From a checkpoint of a small transformer trained on Wikipedia: no biases in attention or MLP.
Each number is 500 + 50 x the weight over its row's rms, rounded and kept within 0 to 999. Layers, rows and columns count from 0. Numbers have three digits each. The size before them is the row's rms in percent of the matrix's.

# up: layer 4 MLP up, 512x128, rms 0.19, rows 254-264, columns 0-127
# down: layer 4 MLP down (transposed), 512x128, rms 0.184, rows 254-263, columns 0-127
up254 101:550446534516522459535487604509508588431494562591465553532553601522422511465544479395494485536511482538551432509482498397513530457600451415505531436454541514539498572568512503537476560625575492465489466504488473539424529451549492500508431440509448479519494472564404438515467520466519495499555468538464468513471502502528438442606468500555456615436503501512413556482541536429412586581468
down254 092:518528513444520553454514470490494382547512537425520422640402430468572469512552530525495533498563480417536450415388504509428501486420542605468499499455436496430483533514472582445452452334500549502465532437488515515499455494540517469560592584460480394475512444555507457464522475535557479541483543511467511427589480544524448562508476523491574490504466487496577514458540511582469527485496
up255 102:525498402492442427404536463420466465394482553483481522405491461507562482501487607445482516481484454533509448424531507504473477508556544506516466588573531492530559488451469541431537465546499540477469471412472436502498530501506581485492375485444478470506470476604512393451497453428515462520605650532609438532473464500445562417535553471402486455437487513475535512533517526573516462506480
down255 104:483462607470476505416461519513408426483451474471564472455469499516489589488408540488563536500414494488546508543434460586549461536488521477474469518410494506565471478528532480465529489493577450499475513537459535510470553549527469567481486405495591524434509442400582560451489550496570513474401570518606521468465558523427386492371463520523506583524476409532502429514463430425521497428468
up256 099:610457402524535503492537534447546505484479489506480490625444469484581492503468467543545503476540487509573470451430533445465448487526386445525591514503518529567467530416549543453455467525443543553414563443509572485526504456411460489473528489570559490534511495381499570491544455465516464484512561586550416530472512479379551459496489448613509483463435530467510510653505505467568477503571
down256 103:441429529487440499571510551510488524453577549517583486538548535506452544511542472514591527511509510562550531518478452496482511527493478527453469425541467423483428411489375524492608403547375503538541522482458441533429537533413480484592483495456504459556500533465526395555542585586553531563575506534484571506570548434462496540412431537574508522545464572469464553418469484518463484424538
up257 091:510557528480444438521535473455524494397459524445428480510450491448493475513501514465523512452546528566447501490557438540470489511595494450575430542484410483459552520422530462542569469543553498498565530511402471370531566590462565492468459425531537544609491536530542568461574526499497391564542466541514488411587494516552375512518509434521549550420458489503544576436532486472514416480426
down257 082:496513442535459475511504404550417441416563412534500527509520426493509556553556432575454532495515560498483473435538497458568529460487562418496587462588530502462466557507496525452505530592469400502436453425530472512479550460555412416457535447501441502546540383518457517470409438413527583567497467421455513498473425508543464532451469579538426484512522453415411461564517531479490515561501
up258 100:594447577527625475529517631494639460524468413508521459522588440599449542465482581530519538578441387450429444494512543510541589530432560524547506515413429549560426484486415513496572566516483493471477484424529523554594535560609519533515473517501449501481487470464481516516458463434460475540500505475529431476527460487542493566495518462463497468575541505549543522471509527533535535482567
down258 098:438526487530465582542512410537431516534546475521523498485418482448580419542537452429553574408500544446536470456516496562517402562612441415499417488571493501519508564498573456552503499520563518575476512490454463468479475411466497494530499461571493462477458618472480456526474448521470585483434603591426610503539524501483509449511458604476519549461524543519523476508535371543562494503497
up259 108:577491528462476571420448474526509465479463410419397547410445486502496458492531461548479559502470531511541531511485430507520512416521506492456529478551463403526479544593398448475415529594524448455444414454546576509411467464492583509488671428468475494471486535534455510487490398503578532534485514538478556518477495588575500434531498433526496428506413502513411507494580494442482480505507
down259 117:428570476493530496421434622500432524452505608583555393434527611555475619536555523469460501433491526575552421538513477487496509438438512531531532516544528568438444477438507501547663474554478459519481552423509504523546492545551432442593460411481530516469438502556468464475476491481449531457503494546563497572511489535461423582513429510501462473561442531510509495475532432480464486488486
up260 113:531440482487480435438490598553450470554560547488534509508412579494452485469434501525449563425512514455496566452539493545465510544563439471487535551547550561577456438502550544498483525469515452534443455509579530492568436507528569552376505464507398572483427470565555529461496480444526385534518523573457531495476513453579536594361549516456470478456637466419487491455466479502517512535447
down260 101:448495479468535570502537420390480475416498449437566483526529542444486435556451511427493488547514481437456484423459518438475599562442473472547525401442470488433542523434565478490424522474518432515475548428468498486489582538507435446495492503512571464495559485491550544516435487485584512386526418481499523467510481439482421473558502589474549528415595510534445637444500505506505546366502
up261 100:581395603380502476493529436554571463536552544578459489470452483480490536494498447494549527525418439477541461482483562478566524547521460406531478488548509553603489497527516486530528526468410543423458459461462535464468548458485424566552508502551455507449469476461420544518463525404524420480521559514490571516525452493465467465542494518603556482510377527528586563577528547352482503486570
down261 103:535537498542462424573559444538508450395549425505474513464559508485456523501456496493446466543524578470537502493511535660586462477511586525458443543490507478468532535511500332472621497500509491530471450539482519559478537431535539468511489526447468487441574438464530554438383472534563555584495522517450542423537480454520460553427547439504503473445489506453452445538510381571515509486594
up262 107:466506408419542484489416513534505502458561427484529552567553589541475507445543496457532519480571559501488420513576426590506467452398471533575525507597458463421513530544526518517451484536500530459458502530552547497476423476481485447465572429548559377396463553548466594607511580467494429476551562505489615494542493508540500522551560474464510447539495499451480473502502393588538509479548
down262 104:500530502564522544499543441478516528554543489534493525477529446491526482478450479474436471417500513521442467473468505452527538489638490409403501421455542479602448510452345549551447520511456536495547489458468525506555547492487456514448474526532430574579532507481487493463555431571580548432501425473459399465611425430530478459456503605569551519446456498574511577496477462474418610500494
up263 100:539470422541596555520519458453557384496428526570412456526468509525534564525532414451464562387438454552474509450507469508475441555511480530442415430534512424517476437548484477487516526509549549394529505497544463497471479552484533424514541477464593409587533478445486453489471495566492398561598530526526543481414520459445423523537451504566455544490520513431512585408458458562450539515541
down263 104:573517544493528494488466427422416542549525492480443538469465470462462510596458487565525529596403446490558530539543541586576548474440459523537620460474522483449436580464542497504528484454417401454403498526473470430483531436343497539542480496413478532436560516539490475522426440449468497465503477429504510512466517427534585500418576516464489491553405473521515437521515556448512436457490
up264 106:447497477405417524485411449440475577386474526449534523617479416539465493455591438587552508538530568526564502495493451532599515524521547489540434496526525503491495461635443517506492549448526513531446457504437489434521457475553564476570500542523454542479454615446508555647487524555457421442533513466474516474536540514399436495485499502544551494458486516424471467476461554590491476497559